Weights of a small GPT-style language model, trained from scratch on English Wikipedia: tied embeddings.
Each number is 128 + 32 x the weight over its row's rms, rounded and kept within 0 to 255. Layers, rows and columns count from 0. Numbers have three digits each. The size before them is the row's rms in percent of the matrix's.

# layer 12 MLP up, 320x128, rms 0.147, rows 0-213, columns 0-63
096:136228086140149124161108089114068133145152140134176144182124109096117139135118105110124101110165123129111083152144101132133140169078081114191108138125146136106119168063186101209054121037116154
105:161059150046148140201089133131122107077098130081139111134124157101091128084203146145101107074150111117133111122135110142114120129141088137139163120132183105153197107097101077130067157164134113
109:075113119105119044062188122091111156103096123136115105099166129144126120089124087126143131110129123157080112149181089090132091158111164105166174123109161100093091156098111155175137099084123163
093:161075134105140147175150123173134061103110141144085162160145133162105150143132083130135064165091138165099110117097095137142146113083104140112155149116131094199123109161143064124121153094139065
104:070077069119170087188127117112153147083111173150179111135139154088162116171116150116158116090186106223088192125172171080136061093193165135163148114164151113098103148121152125103122120081134095
093:133078085160124075053137095122150139160075135125112122168123135144136166142127114162144077136146124065115125107143131113117132118116172121133148140121123114100158148121152161171124137135172184
109:152165124127114083151129121097151119085095085167130083136093139127171128140127153097084123172122107087111128123109073091162159165151095152100149085074159200119126122146130119158195172145086147
102:092154171189089110128114092129108158078103118143116086137164136109129142163163104082087133165128129182148171101140192070122137095115186143178091163121051114101138106164121144070146114102142099
104:154073158120101077162156096151149170142136123110104058111118108142128163178153153114131086110111077154079151167101172133124173146089168079051137094115117136104130103096065146093130118123103181
100:177148115177071161143142184088156111139115175129110068137109106148111163134164090086080058105165109151162154118102105133109122116089148115085118140151107085136140125173198126131132180142127108
102:168143081167103132174122122084068167125176182119172121129101123119181055140099144149192178166129134121050136182120128162168168141146098119127193158122152174108096107111146141135136138169122075
096:110055137150083111114120155170103095144127139123158104165106095116124162128149125118090170117112135115136115109104146112131078132143131196071156125174122100159140147074113143148123118153132148
102:062142108102103145150178180151091219085159155139111118147118153124130144108143135153182100142105144114127129157162136129114091168128143189129091148108124080182160135099120120113091177150122124
104:175101156187094097123117178165089134157152090077155096173066151173092164136130108150107126186118128168186089179081115179145189136091136051196135119146154136091151139143132125194094160140091150
102:014121105151084089180097134142068108138183147125189123119144141140117144121143095156153106131164145095096133152187139110111091118079167143095156154153112122134154101149190166103089133135071145
103:046145111049110112145080099120115147069162159108134185161153146122192145154175185143134117149116101137205170100135118135106116090140124146105155116163139121164113144144105092123107182047180118
101:137140148113132179120195119075136141107114135107134112060113113173051149162100122140089167133088110046144097155083123085113150147189126140130061126139113116162131130118157177145109126171162115
107:132164145150104134125107116091128114127159134131165084114152133078108082104115117153137107213139076159089148131108099161111098149143140079157146132126156160168170221166137144157132103177173169
098:148173172073099087174107137072140095148174131104091099107104104130130104130125124079076157089092197151100109090154145166135123107142082178155184086097152084103141146114134099145166171124084111
107:123119131123150132154122070098158144208131100098060070132098120101117135185091114165066112161081153156089161177156162069124120133103137119121165106114123172146142148110080124181092143118124087
102:141101107116107077119087141110152190144103148154202056150123151082139127100139157184134096138151122108121064146097168132125124157144131119147087141165148080126088129139139100172121094136131143
110:113067137120159145101100122162092096135120124175086058148127133102097135153171116184058136123155136132132106090171101172075123153140178116178218163067109149137116088161126125120093117167130128
097:115125137199123162091095141134193191125105167101095120157132105155144084130134104089139120175110119127100172124135115158135137127140109099130111053098134109115101106118126091072107035108149152
094:091138129129136156133187110180143106146116170110140061129083190137137104071113112068131144150135101122168153139090168138073139179117164117144100110160146124085062120155151140142142132118106147
099:114104079113133182117146083157173099110129113151159115185168177098099133153124156172139140096144155136112142130125137134124123107083166117144140178147156134165140162116146158098132126138133122
088:133179159123111141148169161107132192118125209170110168123120081133082150127095112196064133129090147130136186148138114116117145123159213167133102118172165157132140132135094136097080118121119075
104:166161110076135156164109140088138193136099071097099043167116064147074075114064153148157148170132127152142086088124157107089100175115153140084127161126146125140122154132055126131125116129139108
102:108136153119169152112086079183087176089135208099061150165100152084100079066144119123164151091172140131097117126194151072154134141100157074116142107124183161141142127123099116123132123116107138
100:093114126141111004106103167112176188104100079109148144139172148132162153139159102106145131214147083131158128138094116077146140136151140123133112202080160182093173167151145130138168108151118081
099:094087078158079108114130143106146147121104137135203153186083144086159071089124126197153132096127130115120108096145147171124088092120176184175202138119125091124111175104101099109079117104158116
097:135116129123148153142131151143133154101022137147137120077103106134134129128083153106114167072172100167095114136124130111135149117123099099167168149137131104127185160102120170173175175123145144
098:132089127055128097036076150170096118078145162132153119111106112159140158131133184118192133102083141111152217146111153107118151111155142134144158146082169133130076080038130132121092127105115108
104:168165142203020062152118170106117085089156166086098123141141142150127145139049139202149127082199123121150121128136199152140161092094127142123105137173187124111118092093170159143136134124156126
106:149073130125169178158047126113163157132127156137114123130095110097104180123071109030152094182177105125143109171109113116117106058165131147189162109134073146129175161124116113147167081119129090
088:115069111097136132126147152119148125147166103111137115110106103122114060112153095161139140129132072142077151074158212167153093083107147099113054115113119086091172183149133168120083136132106105
104:144144117096147121077123134129142127177117198124069155134119126078191157141074083109153145118097207146139147122166153119085093161136149116197177097130092124142101138056145174105137109095119149
100:182141145156102134098062127127126176101152127128107076140123139156130143092148116149131109116150111151096116163160107167120164149201127165083158195103116140130121235111131100128137076171150112
105:151137158098136123166200134143132136119184127070095126100205151074092053091153132065182129132090101108128121089121127112117145188192114170121092118105140121134114105149092120137154136129231136
100:135086143147079081142085146136161145051134089093132094161104102178119173098131175128138120190174102079179125160102154124149167097158071163090096165101154117143137145140156101017133153121123075
082:109136139129175121212087132114095102127098175133089117069130097141125141103145135067158142112154150181114128085100125163176187095159155159162082158088123097180136116109132126135117167136173126
100:173138109147147083123147106109121162159129136152119182161107108120167098154133154153180103094096118132129178114100072097111163181095151165171118164077236095120149161159086153144112116079148141
092:113150114135117136144119110121136112141134107196139073110178110121085143101145149163079100080081112178180109102131155146169081122119138077079152113151109161164093084150163176131086093115195154
101:108156102203091131116120139055092095109102100101120133069080146121185104157109126090141101175203113128143142131118143162147169119122160105071055122091084135175129118136116160130087083196181182
104:112140143151102164120119147115078113195119148142114082152128090143109111169105109113164097161085106121112114065084103128141133065119087116046121106058144136109123134110131125049132146122122083
088:153141184189152092201135137092109165162114091140133190192057155072144159165099218136131155142160127176055141158139147161114102178130139109098149128156168123137129118128087148148123151131093178
108:144209145138095122163154160087116126109062098119062140127147080155117162157108169097125074087072107096119129105151151128126090111172108130147154104149170108105174114130161159133094146140098120
094:082106102172137132164112102145117160121109116103161115125098168122110132059109117076110137139126133174084088131096116141161118158122071110190129149055151114147130146150179071172126116140115130
111:118110119114123125115099161115145175115146164092131144123139111071120122155155088095075111249151126114101121119102099144170114160158111133125152091173117132095165086100137179088146122103128128
105:119160133105100130075108166156131108131070200170151054120107160138182126179121097114117105190120139091151142138114140108118145196102158177167116117121111168100094128071128103149101113087102131
105:110134171107121149105135082147111111087123150104095143135110149086086140154190160105129108170154126156114133079081172153178095095148109080139125152125101128164125090092134176160189075170139135
093:134149171162113104103169109132189127129065158095122142095106142157101195156138129174130113125083189103139083142072140076140106186153151105121127143110127161139160082122077108069121100135104142
121:167208175129118173125118160120084097118107102095103174100119126097172123071116116110142083108142073107150094131080136170137085085144145148141123121153093162075101112134100128087112124164179134
085:097116150072125111126165121096096095123104116151121105179127118122103094119110170071141138118069166084131173165118160143077177161130133198130111206143173087097147133139127139087107144125130169
090:110160147081100086089095144054143102122134191124099130141135151110153136182174175099143143137120130171125121116079172122122150172089127147118122073137161165125164174075059206181169138052133098
089:160149140112131132059157101091111073128138144119120116136110165131050128075190137100108115087144112048100127133121144107110190107138065132152142121159170114123100123119142099113059121095082126
094:128109137164092103126118169141114131146124103131121139084093102116192118107100142193137121058147094156146137057115143182162071114129150127093162102059163136142110198176113153141119121108105150
097:100072166201062153140092058122130136099135150114142147149127178141144109159144091061123105143137123120155136102094161127092143130072160141159128116220125104165144141156139142164183185088124169
091:119170123096110164102110084141178092106087140126211161116123103105143136145162128157180067057172133165174110173104192087153137102131165129123058079121127166162158116111124157099155142179114118
099:100094093147127130103101155112078111138101148130122136124058115110149140131138155077123148126006171180133164119129108154161100122121097063147078150126121140146136108124128167072114105167157112
095:142091129146116125103110102125125147169134036137173129147138095166087138111175114126184077165220116138124179086180138136165130092097156196132094172172088111130103112142187103152173141103136133
102:138125073106155116131166136067152128125157126111130161093177144073119076142168166159068102139174140126067161098087108111161066171161133135137099153185143094128143103092120128098125137173180162
086:161144127115101138127081172064140143142160129146131175162132109108097180126112096118161147147148108150121080159155114150054179115118175147173106074107112125187153110146143132124197136166111116
104:100146144145161126124121141199135086113094167047147146134118084147115103127171158136165119121121154088129159152103129110111118161120093178159121104121122125136139147070148122180127129095193151
092:099094082119153123162073124118134138113077126109112057180136109142099181135158139047106165122116109126132118182150127102077105142126105160114095111119147116131101103125135136161159108121133160
100:111164117138160123088131156107124170091129147140081138072109064085140115122149125104171055086133186133121107135119092085116137159101170123084110134110135121140111164067166161124177064137150151
106:168141177154099133159119200138158099131078133087107131154093157158099163118108151098078145112156089127121106121158096180128107184100136118100084147151158227092158133126172117186128106151091118
100:105100141137204110130118165102114127100148110082112106119188168071108145083135125109132160105154111097135129144166119159146144096135140147141115085081103105200169143189136128202136136077087123
104:123162160109190115059081121150182149106162185080113140138147157100119159157155170153070084104107129174102175128162112207130125146080094104158125168153148170119136149098170154080089109104116134
098:126064126156119071118104114073129178109148133099142080174125173167118103135121108121135145141098028175098092126088090136119152129165091148154205073164141141136133185127172150131109171094068137
096:112119122137126100134067111154129147090160170162157145108145115163157129134054119125134135167106093199093118158165132156173117093083102119095131169143124026113063114120119186063153156136114196
093:134097176112112111105136125152074144078105132123135084112100100122105100163175162128121128160123173115135085136093090184162111170114114081105139090133118119134091132092223164164155093183105087
092:146105125102110067170093202122137108105168039066130109137155139114172112114143066129137118121122105120137131089152164102195149107131092125068155148093151133144151164110114060113096110157108138
099:130117067113141142147147113119122189117121175119149150150144097155196086113142142128132134147113132117138137138163222137164090106100160144163188142140044127132090154093142116125166163130093138
109:080100090115125122143107113105133114181104128126166142163133153154183126172147125176137100096184128152146146119054144074179172138148141136112107128118143037150140124089119081118077103168147149
096:121086172112119065155112110136212120137113062154175116167079134099133074081128065177126162136083126121090175150170097138098143120114118067124108093071108150093143097162114147157149128092105100
100:136129177161143111085159119182076120090136180153134150128099150143161104114166102161114123127169173132092108070117138159119148116106077132157108157082152117126127161102117126220119145087158074
104:124103126110151144141113151121157097165136107124199158134091079138153144139116143101153162165134112164129108103124102127145087051125116136188135134113142124075163179166093087165118085189104135
097:089112121109146119137113109093103144088113171107112140114102084135190187165132103143150122199147165093143142085166099103185109118160114154107098132083186126060108199093120134108154107077182073
099:123087158165162129126186124134130161109145089032121112155120113154109085112119179134167155110166130178145163146165134118121153148137105098091134099117058108132072115112137197095142117079061074
087:133129172090093157135156154051109168152091124100135141087140179067145145159148121147095133146156160148128160096163154100146091182180166079128161179095115123116131101105124107121111152099137090
109:175175142118061166139089129153147178125155133116093088151138116098111141120131146069081109137133130147089153156031086119144142168181179128138121176123105087091129131158186144039131165112148114
098:120130137127144110177114103108136125164126122130107138116115109090105052138153143126074159152113157114067189199072147110092112056157101115050041144053181110149151107146119091153094078173144130
098:196122097116149069120166161050124104057124150130136077099121148150141155165145138153128091170174117137129122176173155121130124145190111168089128134176218158101087127107119161126112081130105170
100:123082133103168147141128123129101135190072155091138107190134138113182129154083093140077087139109176090164152174152135099152115092160126137108141149157119120130108067145094090070116130164118097
101:145137177150090095130133086112171081151079111161133145111062079127112127090091122168167059105108169134091124123137104082163117159115149180112155093161191145123133156150087098134131113135119074
104:139118152066123090145106149116187125141111143126125089029147086104144174044186118096113112059118135148121118126125139106159080097159135122102150178121069131175170128124070201129093127130048089
108:180146145076139069168137086136154092144086129136110142143093169150133180119117133150126126091238091105099129118183183120143128149144144078122145100137129121098116090087139178124069116095156169
098:136100116129170152110105087155166109150122140180103135075153127158150115143156136113159158154142126127155137039131086102070123186106158120168156152165177138163145142089164152146149142118105131
100:147093097113121130084138116098147145106154120141132127123088158190144133122071128119151118125155113128047164102140176136084082127156132141132100107148125114081089150112138107176086145095058098
101:084111108113177138103119163137124124125056136068100103115198152197089168166087159176077087129143147103091133140143146088157190120180136121132126157078085106161173131152128132104171131145180174
110:153129158106175090154083120119100104155140144145124175136132109094091171195127124159164071169184125100133156126174075159084135123116148155087124161141110100119121124132119171159077094136112131
100:155059101077138145166162143102074201139138051163165138088108158049086106102156114123162150114101143138145091092131110143070150132118118145134155131104135081114148089154156108129121109157086138
106:136184085088183150078110155147058138153157102074133153123102151121188088131050094142154094087111132096132127189120132125121102122089107187100136128152116069163107113092125102172132170109141102
106:140083144085105121171124166155139129119129141198126181140123124115081145111113143102080125130138125089120199149108110088124084070132071075119153175106137073101137165169190050159144144094156120
097:082143078143178113148091112190174098135124103183154121113119086079091166152117160125122111138125162110212151095115130163112117165128093131122091132101172108118121074108134124117059127102173152
090:085100104144174162096117115121144093097140117141205167102160160149060086192182089087091163064187146154133085137134084115133100158101064109095156151127151111099084123140102119107117114123102147
095:133235124149121109139151088168186078105094065119155082113167188131117139149108170074093108148119129108155172085131160133129136146115100088149162132200155116184079107166094135092095160172159157
095:116137124126148098110217086133148090110183138116108140163146163120151092131168095127110133070126118135149109129108158121141158087194155154122117093170173122134135141174079113172091128164123111
110:106148071113076161138155161133128108159084138100105115105095061138197114160150140107133169122128176158142117079102124133110119159082133140118200131143098103128119108098139193141094128109088122
098:108147116105120141160136111118114152149134110179114095125128159117096139111153140109114102150143175175090086131171081136130130161105120154093092214097211167076139134187132150079184112075067142
104:125109121077162115105144146193174090123202154158118174146079111111113115142123155067121140107091105117132095143092107107099136141136119161119113084154091121126129122132149136109142162160052130
097:216075138141181140130114136209138188225156134138157133101117131134124127069126172126105133127154138082208124122141133163132110133120168087092135127141171172094103148171096167097139138132112147
098:077111145085100156084069179117171153127090118125110091130070094121105198141162208135136108121147084147128100119142164113133143120164123094097130145110176137117119144139208168191148117146125122
100:131189120101165136118162162073106131180135123149133174201155184181139108067135139127185157154176138153061176117075095193121072127168109127141110134142131048100185137154100125134126116175129186
101:185132116044190128120112092087165093101136140151164154140084106141102098083129121163174109132177150120116102156076108146115110065132135147182142166149106169112071135111155095150103156101112123
101:107155140127117118095128114132122086123114109125148105171140114072180150146085146193134143138129146139118127164103119128121098146093113172137128131169138141161134163168130091136095134102186172
099:131103141153126103104090155196104161105053197111141138179163199111099080143137118176145187148099134189099145081064136088125144143129170146111135078124189066103065132079129115137166075114103144
085:087124125094102110128146084117153165139116141101166099129114141114099131096093142108143182192112063187125148108185123123133124136052117150159155143088197131098078151175102065200081158127214077
100:103144142118172116100102118109118111142109122101122089080101131199133142061140100117077164162147148059170100129163083134102100147100120145103161118098126180123106067106044187117096164076089138
102:142070133097163089119135095075124108071141192137114155120176147107119128112112071083163127108107084134097088134131107088178181133174179188110100137130137151096128144131156075138195121127128110
098:127153091125140106120073131106130176107079108146176172127135100130075112095122156159154110123124136097138143173123074166105117142134118079107016182146112143127124066174157116132176187172062072
101:109154095176158102108153142095148110124091167157130069165167141145100139117136111116177104158110087107105190176183149127133146059108122121108118120140143104078155135117166151115103179103101125
100:150140122112161158184149153113111127080178170101152132144135097171112159130104123099149126118144113135156166117165074152144104129135130080140053169072144096196118121115102096149069100165095085
097:158148128157131120059209139108101141175148081133121150117120132119148092167087165053164162107148207144113164102132111109138157173184121113126171139124131175121084134122110111149133151124125135
100:161190151159149062099172160158193156104176122116111105083215099123134095116058138195184134129091116146170144106135142098103102144129138122103173197135118087163144157195098078113160163121169109
091:134195153131122131151147123099091128153144097140120056125121192144102205174116097094176101084122108132080073061157126084074146120190130145123131120172103099123098109112100120183130090134081173
092:112098135172078099141099118159101146170168156081179184097161124122172165132140119145154171083152107157078151082163128098107157197072119136131057114138144147079096071136083143124143125100105151
095:164099114116130055072151109117076108128150121112114099139086144154116100146189174109178183110105162098173137136074111046167138133124146105158150173115099108173134125162079062224142119114151170
092:152126098112144141140145205114149160090084118124094049114127114146077123146138144093116043053119156105097104125128128055092080176110151125138078138132157134127121159144167114165112088157120114
105:071137150157142063162124067086177172096093144139119207165109115086173119110166107126089140154108130122102101103177189116141112156132177108121085088157105120126135179128128118137169091109084106
102:181119128056111158171098134099183192124127194121069132089122115113091130112055154110117093126107157124148133099124114158089132131072120126139116188089136136086113105143151104108121143140169129
092:157141119124132109107118102103097094103112152129171105134097159113179193196097148126068138121083102146084131128150111100154135119170160118088124137087106120095032091118133176115133166094163130
096:108182091132132051154151161144141176141133167150124103169121119099089097107123133112140163122106186111102113093179175117162136124059108105152132129172106173169065107120122100089120077133152094
100:120157144056127159117120167118201145078081154160126144125177091136058097080111069079113106109150100149072041116148121139157119162100171153128150104118094137108127082144120134106109105122144147
096:126120139135069171064136106201143137133148175125075103094119104138121122170123130114106106122089111041149111154099114142115141112134130139144152155101105143202097158091151175158149128141076148
110:108130139076137197122096155156140129111104121067092091080171181093116124143127074137119102181185121128171154177150096157085201106108128131154094173135134064132153117172113084138172064098095136
115:118179192135166130112150130154108141120124172113074072192110120095075106113071082141153147119126095066107172139132164167140114066146084080122119135104162144166106067150130146167166121178119114
092:142153075123109136132127110148148100203148163123148162075150098157130126095121138154081132115147108106134119139101090171188111165019126103166105118090136150168176081138132164114179107102094116
091:116184102100110158099139170115107103164109132158170095143115132156138097100122160118189171095123137092088131163097098058130155183160115170190138099158142177145102140108138150140101132168150133
101:180097169073149151101100097149066112121128124124098123100171113116106163129154123078130111157100212122113130193147177158130124150128150120127158117104126079162148157165128138162120095197144110
091:185144145139103152102089171123119144178092104144136101118044072102134136111098118099154119105068060132126160110075120180204130148142130118117058060149161150136109106065101074195066099167080099
105:127128065115125120114128151176141159080075148143099100081177146087157118138160084166130129173168060166136120164152127167151194149131171123115169161107137154166089140095126098132115045132125125
102:195142115099142050146112129158128154108161082137159178120117151125137093113103163142071103138160101124114154164152097142026121094098074120195182130122144166156101145120093130128094129147096081
095:112131144149078085154166153134107174108198064126179098090107157151137116128161187138128147128137142175145106102157057104129126106061115145134123047146164166170077144094152150155134131139142125
099:131112158167167113099103096123111135163068150093044129128100124094132127148197130201151095117059149126145130160152167149100174157133124138190051088158095120183145110075166137137112116156110140
099:161104135136123088140078095151112087078144088134093185100147150129106145159179191145119131152124093097175112124125165093173139108119198083088106137177093102113067181149126163074108167116065121
100:149137116138158092164088085182100096169101108120113174182097102078129155084129102125110102155150138114109157128064124184093112163137162146163152172134104159108129147153138133116100147134167132
100:124140082084124148129167136100142112104147133114102114177137097051129129111066144151189117173085136193115078093058111148159145123128138146107116160136140184055192147140144153119136175087149116
097:136117061191136138104170104115067145145120139166190168109138139111147098121108058100171086174148109117119124091138096135073139153091159167145148117125157081233074122112136096085092118163130119
090:151149141148172177131103128140161188161139138162178109163169171091094140196145135117129160097122139090134159122163136049133063121101084167139159106127138071155118124131179136124104120103110127
102:108171098144130125095136127067145119106058078147146194138104101144159067131063169124104122121151146161061111076138163105161105137125155192158097109185097105111113167123011099171150085155134098
108:085079093134080119117128182074103129152158143133147184112139119107183099088169136119120098154104081186133141115191180134165134039121107107091141104090124135173098135103065183140149084172148096
092:122117101083081163103174171157167067157141133111154104122155102167064149114161088126089176093138109110132134141166158202082080105127112106136068099119151172135127168147075070116152096150108106
085:134133182165081119110127178079129150135171138140115140135112118114168159088068094121153125042126147125130110088115117082147141151154114103200151148136157149136187124163148164111161065134146159
092:154104159121117149114158090095114182154095171182115097165083142151125188131149123159098147108099097198131143084137101154185175158132184154128109110127162144104116144203100138144140098099145119
089:135124149127118118095070101159141087130089068132069147191132144156109099120053149130128134118062109172137105125141134163130150120135164131115119155106137126130117170152106089237132187084157115
095:127125089168087089074165167102138180138110127128124117087241114129208162146118090107136133138101166137102153095110109138156167148136066108151158143109153046145117096151089135175150107112087118
115:129126166111135098114097093170156176088183126130098154125115150143102065136138091089150153128150112130122112112215110117133112114159112175135072073051110104085154154115109195092168149090145170
102:122094134104147082179130113114133097133130073119144165083137127173145132062084146152105165161102134102120191086118219126113078125042154114077184060096061127156120125135181173091137115118112146
098:129142090137083111092151119168193145177112186135132120141170089139151117173133138148102095129107160153144151129188129160100138109131104122197159101167161098169158144123092163108092119099131155
097:095130141099122086106166084141066151103129156085132104125129141092084080101183110064107070161126087127121139145128171161170166145135125137132126140125126114119118060178127145125103178187159139
104:133206146113125141155094111136130134121148121110105148140133157151170133172116129206129081112123073223133159178139093132129149111053165105168141084125134114143107095181177162109061123180078145
091:152109132144079140104102220159131140092130135118039129134090126144115149170089221078092113184168128125106135143176118148140144148113109111161111165095108089184187099149160094081119133155115111
102:157149146147110132143131135125108123149067122100134172179082139151100120145191099104118100189089108141134092145122093130108119155116136090156090127154126116054103165109096055168076071145167086
103:118126158149196122200101079108134105157120160078115141108110138103134041153126104109102105142153142057113132107153102121139142137125180143132086151090156092163139142115168115047160121193094107
104:079148124134178133090090132127141111094140113131173109131097141119143123164116154096086046138093166166143113114168200172144172142153163174144107120095077141153161095187123112120088116096139128
102:119078109065128081131163105134106118122079114057133111184094170087146141102147150118116108089149141109108123107068076130124127118103186147170133080134139135139155131141147157153083104123084168
103:166147117121107096155133079144136147110154097190188119112109124092117169121138110133143205083179111119083169096124102150161134151162087118145127150149088040080109137139101134114220173152103135
095:172139116077074078101116118134073103190101132136127100110128139125139154087114145164073200125132126123070074130173098093133170140117161174108169090103081055126161108099108167074130149100059091
093:066133137111122179152103147101155096205093168148114104097126204137152138110152126150142108170167142070135134150140114116195136115111151161117157111184217131098169158107190142101117109164134109
091:159133169146090112184116148119140109138067138111090097176135153131156090147126151095077177110155115111118170132148136133109102109119175135117132224152181129134082095134112132090201113151102130
108:112122136097149132136175072135137076135120110112124127121130132140191125066111129071083156147124131198155194087144167077170075130113132145134086128109190130126110156111126135150169138103117090
099:154088094127086170141152091099177099177156108101119103133092143102125160104103045132081127139136112132136136101174152144132169154102125174136090144172134109125119111127116105092155141145120132
102:095053179133112124157135070121144133138105084117068163122198130146131120206171163128101150134142201145118214149145190130081091071115151162123147108074102095131164153166157186155125097143158133
102:139174142105114166078163087147084172124182156198114144149128189079061088171146117155129134129140142155127102162111114187167131123067152077143035068117104134100130100109095077103165096157142089
102:137102137128152179086194130081100117142143119145076142117158157150135132172122104176093062126183089111166155109192137139152087056099142131134151191113162118073121157135111129136141121108121141
103:100087075107105157129151142115130103159159119142153111115127115156043139138132109121100140050135117135100104151186142081103154144127170118150120109145163103091080141120103132112166208117128155
092:095090177117194134168101075156097116112108121186088173127100103146170163112181131159146134104119137149144099061162110135164109168139132119119135124133207156165052163125156128192116069113173136
099:146116096123168147169166195166181155117076103095069149191088131100163137119114134146095157164104108131137166109117077093105099141125097103105149176116166164105118130177119133132086077144157101
101:111130117128135123155164140103243187084163129181100150167082101157114106131191119146148143065218172121151127154121086115170109112112135121167114102121117097105133063103158136118142092138159104
096:087161157086102150133143113111155148160110189090125140143103089141108090167126100132151166194168135130103120081063201127149115073095115165124075124150174085107149073155119133151138159159145105
105:153092174079080130141146155130102142200164078072133072114103158051171143141111108094135164144128147142130161139185155164136126116141069127170199102057148161137132127172120176159161104125090098
096:141111131143083159111120110126080069112139147125135141169073102131129143127141111113232131098107148113098136148075108143106140134101131166108095073129080138089166176101164115060109122167081174
103:178168099096111133144134141109070164185161114142123141126133114146100128113108158190115103139099217169157104171132094128140175155124149136137102154126144135187109209138166141157098057134146101
103:076117113107086134084150110074121081113112088129103092076160085148125086098124138089127090131075209175139141124152186118149142131069140175121145155123160133140125167110141095079071157107139128
096:132108099109126093125141175186165204120134149123100127188132140140222141130109152143120176145075124138085123143091081150098094178189132112084093141159113206113131082132087116098159174179145122
112:090112144153143171145152116166052080121105143134113122143159117153126115104109156141118093135124122102116135111149193137168111069074045112142099118166175139154140189094088126197133146141158160
088:109140150094073146126135153138114128092123148066080095141133120134117163173148091144077164141175117086131111081073189112125119114141154131114148123120179091138093145141169144099139101166092143
097:153111130124167156116149121122103185158081110104114113130121129125046176095108182194097144176149081167091118133177099109123123140118161150097083087150059103120119083140172172121137129112095117
097:088104115145175096169152158112137164132179133147114133120167100083164087074161083118160118081072098123149144157121115160157137108116109078146175123186103096154165166143149161094084141147091101
104:120110122121153182134154156117105132168208136116165140101118192116144112164116161155120166143152101101125175179180120115207118101135098148182139111093166130137145087077162130185152128134104115
100:123165143110110154104181104095103095092125063095100110142114153129171187087067145139111172126192118074135154077171109110074147142125126143077115096108140136166085089120149044086099154108126095
106:107127182086192120133159124121083129082113138122157140102184156138099121152177077132184101121077124153097110115142133087195124113154138065124141107097143049112148117135158100157171118123083117
103:169144193129131145152104114134087119131156148120092114100147099150128143094192124123194140128118089145127107098134112145124074087176171154068148149112167181087141156135060156137143148098160199
101:081090126092089187163083163102140151120123115169079110098105199115111112174080133080196188088130131125127151134072110094125130087177178081159105127141084139161083163075157126137201137156140091
102:115149094134132120146170109118112158144135182157103104083145123121163118163141145106141169171094108149146214063159109080160103114111104101119108152117077175156163129113112080199196114097165123
118:181182126121159159124142149144135069104130103133126080146116139087173101133096112070091165115178061119204167084114182080052153085094098138103124159107148138173088135175121152081160107153173102
100:109153107122092173064101136112172116068073088123061144165132105101116076148137076111139182120055141129092105173109089090116123139104142112112182126148092152120078126146107070090142113121098115
103:142100123119123128115114151126129143112122134156061098176130156120161184132131088138144177125159101052149166128102137138137107075160122184068111136046087156153133110105132162163147089128091114
101:126186126162143177123113128176134139149107132093099107076095124145171079105124187166154138076144117099126114131135120173192140154087156091195093097109133129141137119156094116143172102094156149
099:123162120149139165109141091101090133119132132181108131077114142139115083119135055197127138149110074143098181145127092141102099179078170161106130098133110176191157151169092125198107172092121129
092:150146081115101151096088086148075132176190108053143079068131198124162116144144092126226193149108123126159118154155132116112173152124095144158099147134172101120103135115062112104100142198167147
100:110130087082089083127144071136104146124128140134065103136078150166136178104121130170070198162144157113154126092097119107094111157060188118096146122163103132120172146083093064096182184168096140
107:125087141126162117129119101132137052143159135155163069168047180162113165160128112181160112148100110203145162174130118146094176091158132104063189160150095080080140127194118106108127097149148083
090:126102190108113190101119125165169173165134092087093114114132084153142168151103127135107058092140142097084188132108098128144175120142102118084149151127136179127158161155098156132171104075147117
099:150101136117169137132065166123118121131142094138093151075148147138079070087148127107116107117130126114163133098110143120115162126084086096117128170151199117126176151147107145100165141064090105
093:173108099166160153131079147104121110125112087162122105100166204104139069092099091166093126089128139132134083130094182104098099107096046125115170165112138123066094100121171108135146116109124121
096:188120202116167117118153174101090188091085135089087182139126157102083135144137132137157141121169146138151119155121096165212116169185149080112163109121112113181131175186150133095149087215185086
095:151167080118145102121126135185096081092164084150157124134110116122118190155066124098111174105107185139076129118107085163123118116133079166138167068115097150144045086169091108162119080127097141
101:152123130173150085107124210112128140182144110173138128136107104124127095130150053138120175124192137122097134097120153150118113160186085106148158111154121091095111121120131123202148097162154138
092:119107127139107124141121133104127172130120140087159110146104128074133161191046141132125105082104157155144146151134109135023126126119168172134198096192089167111149208158138158132181147122126118
090:163070139154111122161125075136121124131116065178095082147144126114149118111132182121145114093163156117130086135121152124186130047136126115114083095193064098065082066097088156168106125127133143
105:153100162111119119117112117095103153160128118109054136128111154112137197100168141120143125155137130087177156110129075142142094180038183130077147093162128155071083157138136089072091177097069137
097:135076138075108163110141079108114133166168119153132110080086187136138117098137066122122099093146142067103117149197117193128095154102167147073137109170161107128088055198115101133121123112109121
095:177143117148135129132158089095058173112132186167168188101174153102146136151151106086174103168125091143184101137139098125114071138078038124168169139141129097064143114082152161106154097158142103
106:069152160121157129192139114075146107096068089101177167099125169064169180138091077120160170153151159151134128122083157126151115182132138148120153111141105093099132154115106146169076134105191096
096:192117140168114101112119100136146143161101129132143114077147123137151107198118163142117116199156184120167165136123134186115084129198113163138119144173157089162171153219104118172136097137131130
107:123126199097142128102145115066157149130112163117169122150125142131133129170110153097141195095139161172081079086112190163107121063121084170139156088121135109175125122111117178145084139194145102
105:125096128140067091078109155072124122089109104208080158165177109187153181029138115103139139117116138102125165114110109129124140124153172178147114136109128153150114128141133072129055113152134148
106:145098152111134109079098119103146133101188101126174149082112142103125165110172099147092127129123106158069124137114137191040105101130031125111142133108113170141098158083141125158166139122114071
096:110119173095107199104103137176132131157099164115120144088191153131197070150108126129156090117131108111158175135056119154150105119114150117069121118138115101142128143097131090119154056152194098
094:121152070063121178129176129102160075067113096133111182126125072127158128149092091197106212098110078165146110161120144114131126123130150135124114152158098118116141089128150152145105142049119090
099:182156172104098156146083148099134170156085120126206093102136101100162149142092072071091107070118119111086063108108090120145117147116105107118178171081087122197139093076113115133100065108174119
104:149168138096130151051179149154148072125107145144128079119153136115090113147129091035103165152095106090153090102104130067082116108124142179138099122152159169123221142164122199123137107090115080